{
  "positions": "rope",
  "init": "normal",
  "optimizer": "soap_variant",
  "beta2": 0.99,
  "warmup_steps": 200
}
Each number is 128 + 32 x the weight over its row's rms, rounded and kept within 0 to 255. Layers, rows and columns count from 0. Numbers have three digits each. The size before them is the row's rms in percent of the matrix's.

# layer 6 MLP up, 256x96, rms 0.324, rows 132-255, columns 0-47
107:115146156170121137174206152121135084083146127094109114109135115097141095124167162129110168104122125121197130133137079112155130141050047183131146
104:123176117163167143203126152138073099067116148166124195078112157210196122086147135137148131175157108109187110105141131110135127126139163104089121
090:088107178145108113119182136141078096092194148091077117116182119099140131115058132089138131141108160117121139071118128141123072150109105117195172
088:117105133125118206170116136108080125206084153114162141152152109116166123168104159162072180120125123143139192148249130094060159122099066158144102
097:088061104146110068107096130096099110114149124172115138073129173112095137122193139127082116189114190152137103117153091078096122124124131208090157
107:087089132117118135171097139055079107108132131083175141115134098094078113100100132156126112132177091132109189124154080162134137119084129122128145
100:163092083055107133160132171132126168104121182152086215114104086117037169075071107129106145125139122159172146148141049165126157177117141137080124
088:072102125176132154127167143114175166165106073173156100081103130129141136124149140088147125138132163170150146070141095063159134158150157099109098
097:140101137099110123140189160129097100129103136141101139161125076130103155117107075127131147093105119174112157114120135185176127144145127188180135
129:118071135133094095165150142091087112160107109131123125125107096087082167122066092155096180191112152095108125157159157157100101126123098039107086
084:107151182130155155171116131130145084139180156185106132107182167203114133152121114164130153088128119088100176138082063166131095125143150083134203
095:154116135136135122072107126159153096117123133201118209105094111125120154187060146109108093054136080122171114161122107150092078142108081167143146
090:137117095123080132157148130192099096173137151097194204102164104080152192120075154119126129150137158142137086206188125053113123147112174094161164
106:107144161119117142119167126114135100226079155164129105151148153079086122150126119148115147113175127126113094177144137125138092055193053148037082
092:049148057153153171096073182139085117083151132103114133141156110150109161102111181135083077094115141068107123133123134077141150162109113122151137
102:130133166146070170157131145138125147174157137097088065156174107166128058126135099142109183157090108178111184130152109104117123147169151136164136
118:129133129106111045180081204161152112110107164105134149153106092122104154129143079147145167155106165112066152164127163151095161115126141142135132
113:122099088099144070121120141133123107155088204058141180123155160155114138135131140135077172102099117115154109164167108096123185149116135146104115
082:152148149147139170129085080154118108087106176124107146095182098120182068132160097190143133142103110069102172096137090150139079131073017101178103
105:108133123109083078177156159105184130193104149179151138070122097114170106208126148176127087144077129181100165085111094154109084104136109109148151
103:074111147133144143111152118094117093125123107133168128096141086109129085075101092148159121152136102143151145105081077123048129155153105084082123
103:149044191161085102113118138120132079098114183095153189118147112128141144091163129158173090174135145143151107117181094137169128126114109145167157
082:131082097156081153110156137150086080089126121126123136071159116143117138082119125084120149184136155077125148042212144148130123106106138101068081
093:129181179117159110184139141158167107109156193173162132085114128124168145165126146112120179191118175103135123125185119142101130114109082122126133
092:124129126168156134091156136140105071138100123063114120087067103151103091095144170081126142136113112090119127129111127141116084116213158147164135
100:114114144129142154139127146175191106128135066118119122101145172158127143175183122144170091105095138184124126135134128144166103141126141117088142
104:146072115105118103088120098151212137086098155117101161084174153123127190106086164064109177106124104136148072109102152109166133124098076137090112
092:165104156106137085106175220131165124118123130162152127155111160162088130121197148079130148186148142182113129120137101132132076124066121138143146
117:136107150162125109183066142100110102085188100160075145118095120176082125093113143180095125189188156135138145185129108097137142104122083146127116
104:114136177066130095207181163118122098158126161129126151111169182098131120160143117103100101086139099158074102181131062124163172102143118119113165
101:092090103080130162088210129143109092105144156166129111136145098123112138120156176091082135094120159130153151194133149119209138178136096083149154
095:106138134110102170181108128148208116139065140137094086118141136140149109101097101088174149109136130092175131169136143153152138096133116150188155
087:094155182160128098110142155221140140107166177160129127145125159151156129106123115100121106070143118173132157099138056048121137124098129114157098
083:149144110149134128110119128174200096100127163145117137082162054122148165136091111089095085140085110178110113129170118143109130145075148092104104
097:140149093144161141146048142141134121148131135141178126108153117134140083036175190135119126146160096150191125175140095066120129176162104084089111
081:104134130173053121148126185118191161177155148097121156136145168169143137148076116140139124119144133165133105142160045163208179119134168113134150
088:129176137165139124123137175164149157116150129113093181127116193116145187127118118139114125127107126150170200133151103111171123167150077129162139
098:100134144129104122134154214111123103181116128125113093154136174112142150130055096120101149104137188170141090098092089101153146172096126129181146
126:165151136131161157155056139143132102094147151130111170116124123155047094063072123168077179153125151128137103102129119116149101191079084142121107
102:099113113123155190148109086141104147149164183167075176090153085174125098123065124172149152096174135084120084177140059132118144113114086139143146
089:145201200094105142175184132179108123119104091155159143188140130109111129079149060124162133132135148189090146120160124122110125136118085139124099
118:098168160126146170166123132160121122063151114082130101096176144126109127085060112171094171137152093113123117105162098065135077085136069148129154
090:149155152140171198154121122149097132133117153072119152128141126127119123059132122149116136172059094148140153163159104132086121121042089186194159
097:178206104150180123134138152129173157116097151100079166136069162151150108072090129125196147210099116158182136107152108172120085183149128106168168
113:051155112087082120158092148122132094099129116157103127136162141169160076099148111139107145208155120070135076130182127104124137125128083174125133
101:074134081143103107127173140143107087072166149161159159112125107163142066098130157140095072160159074112099135197156073159122174093081123105138098
106:093126132087111118113187149119102101094170155191146154137115120143080110142154168120095123081144156097088164138072088111139166138083116103140153
085:157116106210171108117124100134168118094128172159131160143130070088095151154085166099151142129141102055189153118145074094140110130133138129122141
101:114144080172125183164198189135111107111146107136135105117166133099081078110078100169112118144105134092172164111161110123080111156164122103138147
097:139119140171157150171166155150115136064106095177122151119096133176146077145142111110109162111161101116138126111134072091143049071121110058127121
111:094123133162082116143139201153131105128139094127104195157141078159105137153165168121101167181080156166154166194120172114132154122132115127164171
103:069111114084083139160094112109122146133088111170063163119152157125152121148157156137164146138172153091128163126147144160148108055097125096115096
112:102186144159140118134133181098133080148133176134169147129122164105113113121086154110185125087081110151212165090112149192139129102167137173121103
098:093136140131076149154146145176098176152134092137106123124121130162136109123152072154100119131136143110200191126151115103163116071136062094143080
113:152161084108110067172149145128112154132148098126092179120147115145081107100135107128134128075104147167142110157094134134140111024210105165132100
098:172084111186056115086125171124148093150107155107165162050098148141140128101072168115141121128161147132206120097095104181113118149191134135112113
082:129074123143153167135146099135160117102139112127165146130142168125092175160077159116145165121103113163175084113121091115140159121114130141137163
092:131046135201123080107156127100189108177092114151136140143129147091127105093125127104197118136118179142128156120103178098115104120180123173220152
097:108135131175150091152150117105102101088158173129155158085134123145075099112071160116132161113132142169216187117143130091129090122087089123152162
105:133155120089133086129135160219120128118091174172112194131167149145100184124119126107172130089119214139172126150112119108150137126104116062109112
099:163167165129187137092112172217142108154113146153121124103139146141090083091077124110151153135156131143233146129128110131127115141112136157092142
092:159088136142149142071100123116072090138096154114139139114134104168124119175151114095118102212124109135163108115124110120145066082124087173181178
099:135163119130072116147115153092187119142129133142163115149103080150129138131161129101081129120109150084173106138101126171161097103137121095070070
075:104144069199094082158127161155119117148094142093147127159137162161157123106087109142122074155074162140103141135113125131152161108081071118118066
116:114150158094132124121123154110172162120149091168153159133123179144100115103153134040160153071090127190120108098123123116042127146148133138154130
100:109093141145107151110176122174120070153156068068151141138142073107118107109120114108049122192174124093143160137163129082150116143111115126117173
102:138113146159133087140177131066169118076136102135116137099155156164094160093160090137101140105109104151140134147160128138111092109197113123088134
093:112154114105113074135117169195137088107148110131120129096085171119103132109079184109166137142086138152089143081101104143137090094126138072156181
108:134090185114072138142202183146128060155111120151128103102175153137136080147126083149130196113108145198192119050174111160125091133105103181095128
096:143130177132118096117107156117184079178104110167100093130087186146144122081146080123157137073134118151150189119101047124104090124153044106147103
104:107176123169159099144103125088124140105101097069116161175189151107083135156142102156095111101159126127177105176132105129150113163129125141058100
106:138113161134014163119126195137140119158091116137145107138120147184127103096163161155117154152130072108192136140117163093172061096143137204138123
102:102099082160142147109108135147080071141051152143175132166172097125124145100127135140167189125185121170137111112172165189150083068069096131109103
092:106192137107085116094104173150142177125062110148121187141125147134141097099169113122152158144151085133145111115116135125135120109128095068185139
096:101082119163126209136175074149088124174176162088127096190100109132142135134100182118116126137104118212129133159182111110150101204101170133212176
091:095126139127153214082151137184111066159101105099090168107145083134110107125076106142114161103157119084116151132181116082122104060091162088124152
100:158141125105160206115199131108095085096149121165114091130161158115073081112133083159128193132123139123149179114123112095063085125066218118127134
100:111158141144212208106134152124141117109123176132140176137147068186154096087125160092210180075154128079133120108159112101132114128107107192087155
074:148152079171164079169116074180109166160066102106112124148150179102150130138148149086123096111094134157146135146043150113166119171132045075124046
095:117088090161153099102154167180171083153139141106124136134100106129053179114071115079121071175148135144147130134118073083154082160147087142116150
111:128144164124107118131108075087124122092122118068105130113094091069098142092098122142084107110113193123068127077064148121142191145123083061171098
108:085088142119100147161151146113093055132148089171047145126199099156131130119109125098178143058125153156110159169156133123126069183171110078145163
094:065136086126124146174175139135127116122138162132091224130116137182116095110078086101112122088102068090193135118131126100108177091128106193138115
103:067096123156119096157195130163134096196119154082095131093126120124068132133100150158136141174086105155082163149140140112199115094155096114085123
106:163141132127108075112116138119149119141105189126089105039148152155116111077148107142126108104057152111143125124154136141185147141148105088099108
139:111113122079121118166080121109131154097107139141165163129140116135130103144154147121164157134161146083190115161195142113139091112075114157160132
098:081148176140128128150183109128172139119089159173111135153117163174145098115095110084146159103106093112146134181172147107140116063089118181134138
126:117162092125076080181144162097138100192096161133109124126154131153181100164137131090132125113134151147138135137132100208198090085191088168085102
126:127132147142135123148081141119126117012131165087113156150105158081089117121064123159116173101131107084156096118123092126127098141082094135073083
094:153096107143127096071163137155154146122136126134126147123138129093048133130138156214150141125104128144118137167067117104110144143058184079176087
096:146070117135090111113172123128165078124116154049100157124101099165099121095092162087127136056105124098146134141092130055131127158106137169143130
090:165146167140167108119080176213144158146123115133063152162114114167095112125131119191160141139138103131109158145096105196141113130118176128187146
092:099161178124107148128089159103113140131107139148171159104141160136142094158087080098201116061175135118147143139147051139156101110145083138064121
104:172154118145112080111094156108152158148081188126155138195124101139092150150137209176104165169135160146103129190140120141140198163111104075140111
098:190155068119106086129125140159172077134160138166130198132128158145139182137139157120111160065135142102129112161121140130185146117177106079086097
099:117106141151092069140146177144100129136120205158149140182112140111125169109079086108153153095089122148135132150121120156120101131161100171075105
095:135102110155205171171064125122118119156120162119159134151131132130133095086152199173140165168181174132150135172200151107154154148120077113151078
111:096136092140163093144148180067105103127111168105155182112102086176120041129100182102163100158096108160218172128120112072143111115174128096180144
090:108119133154130116187160066154099142202092119131110141134108104099135104079158122121106113107165162159155136102084154092052095101178143100184131
103:187087162122147085084139137133100154135148165118144185128105066171118168111042164130133115114192167116157070103087110136102152169150091127128132
083:122117135162133144094106173091105064092137150083098130124087159094122133113147119122083114184153198141141120137110125121072086030157154063137143
113:103139199128140071114133184197106075118132157124163120096164149096107164112156089102138172177178122129119168097108148085184103086102138112098115
086:136126112171164131104087094141134136094141167148168129128171191137118193174152152096152079161164156153139094118189095150155118171201119122212127
094:113109111077079085139095158129131130093150180094130176135125128193118118135136168087119141150150133071164118115111119063139082125100148123099099
091:109105168090109190195172102161136126150149126163122141149146125176106096139152173169127115197088171152119156171164126134138106135174087102115140
109:091127116140109179215147148100141116061108155115087117068135101129118076144126129118104148052142121103076126156129100127126122175102118183071118
105:156145107130134145143167159106183123094123115195150138122153138135100099153123161120163166027121144157074196142085152093146112106135120121154154
108:139135150151131096184146087136090097148110148108176103132119118092119134061073127132104141087155130118144185124122116161104132100105089095113086
112:106147137123098111123198095088052153099154099155116109181145097131133145173084179144130184097138147105158139089117148062076090159128113135122134
100:147075114145127039149120146177151060114146140173133158094120133125121182089115143141082152153150106088134180079147087169113118095108108126137069
086:127092156137151126120145089172178138143156134111097157102138097085179160119130191116119138145181100085120123101140147141097164178073162086222152
108:103096141122182155162150150092109117135148150191139137057171186102136112167196134120151105127074126083121086089159162068105100117100130138166118
088:150147142129161131154155123142122128050120165132169152118180141116097155154112121094156106210177141173173119104165129126124097165133144123187170
100:155072203127141142154103135134095116124116153140175217130156107104135098102070125124161143162105182080137091131190123111202110120131108112138162
102:119133126114167167106126132116120072108113178163167164123176093110152114101116165150091164165171168104074113169118094124127147182117127110106115
083:117146155177135098136147165123169101160120160104110109136142153167064152078153099112151129123141178171170100106168171150114144158142082136095166
091:183118105154172152131149156126140131126141084145103142137114093169159159114137165119134112137149136159098172149165085097073139128102095168111087
124:118155104091088110167164121138097096090113134108166127139167109121130122134061137110002152097136131108194117161131164113172091184107095146095118
111:115133110080163111157147104094138083134119141140138147171149156118079110123125087159091128100099122145227109200154136100133106167049111078110076
095:070119112121163114175106145145083125128165080152075078144155100124118073127077159134217120027100165135157122127103143115117099127173086117099165
105:169113164172159155096135176168099078111108109119108132123121064133158060141138129122148165198133123100139109125178127143085081146145161085183143
080:158127096122161124090136172139100100135085152129062155166204202115139166170120128129119123164169170126159108098166190125136132161189125093132120
109:105115196092142093108163141120178083083143174103146148160087121134133126084069127100063124138097121108102068085108071105102141134120099197115131
092:156104162115181130152148159160160108126133122197124170125143099138138138164175170129109142154141076157171158095141160114109144156127153103136169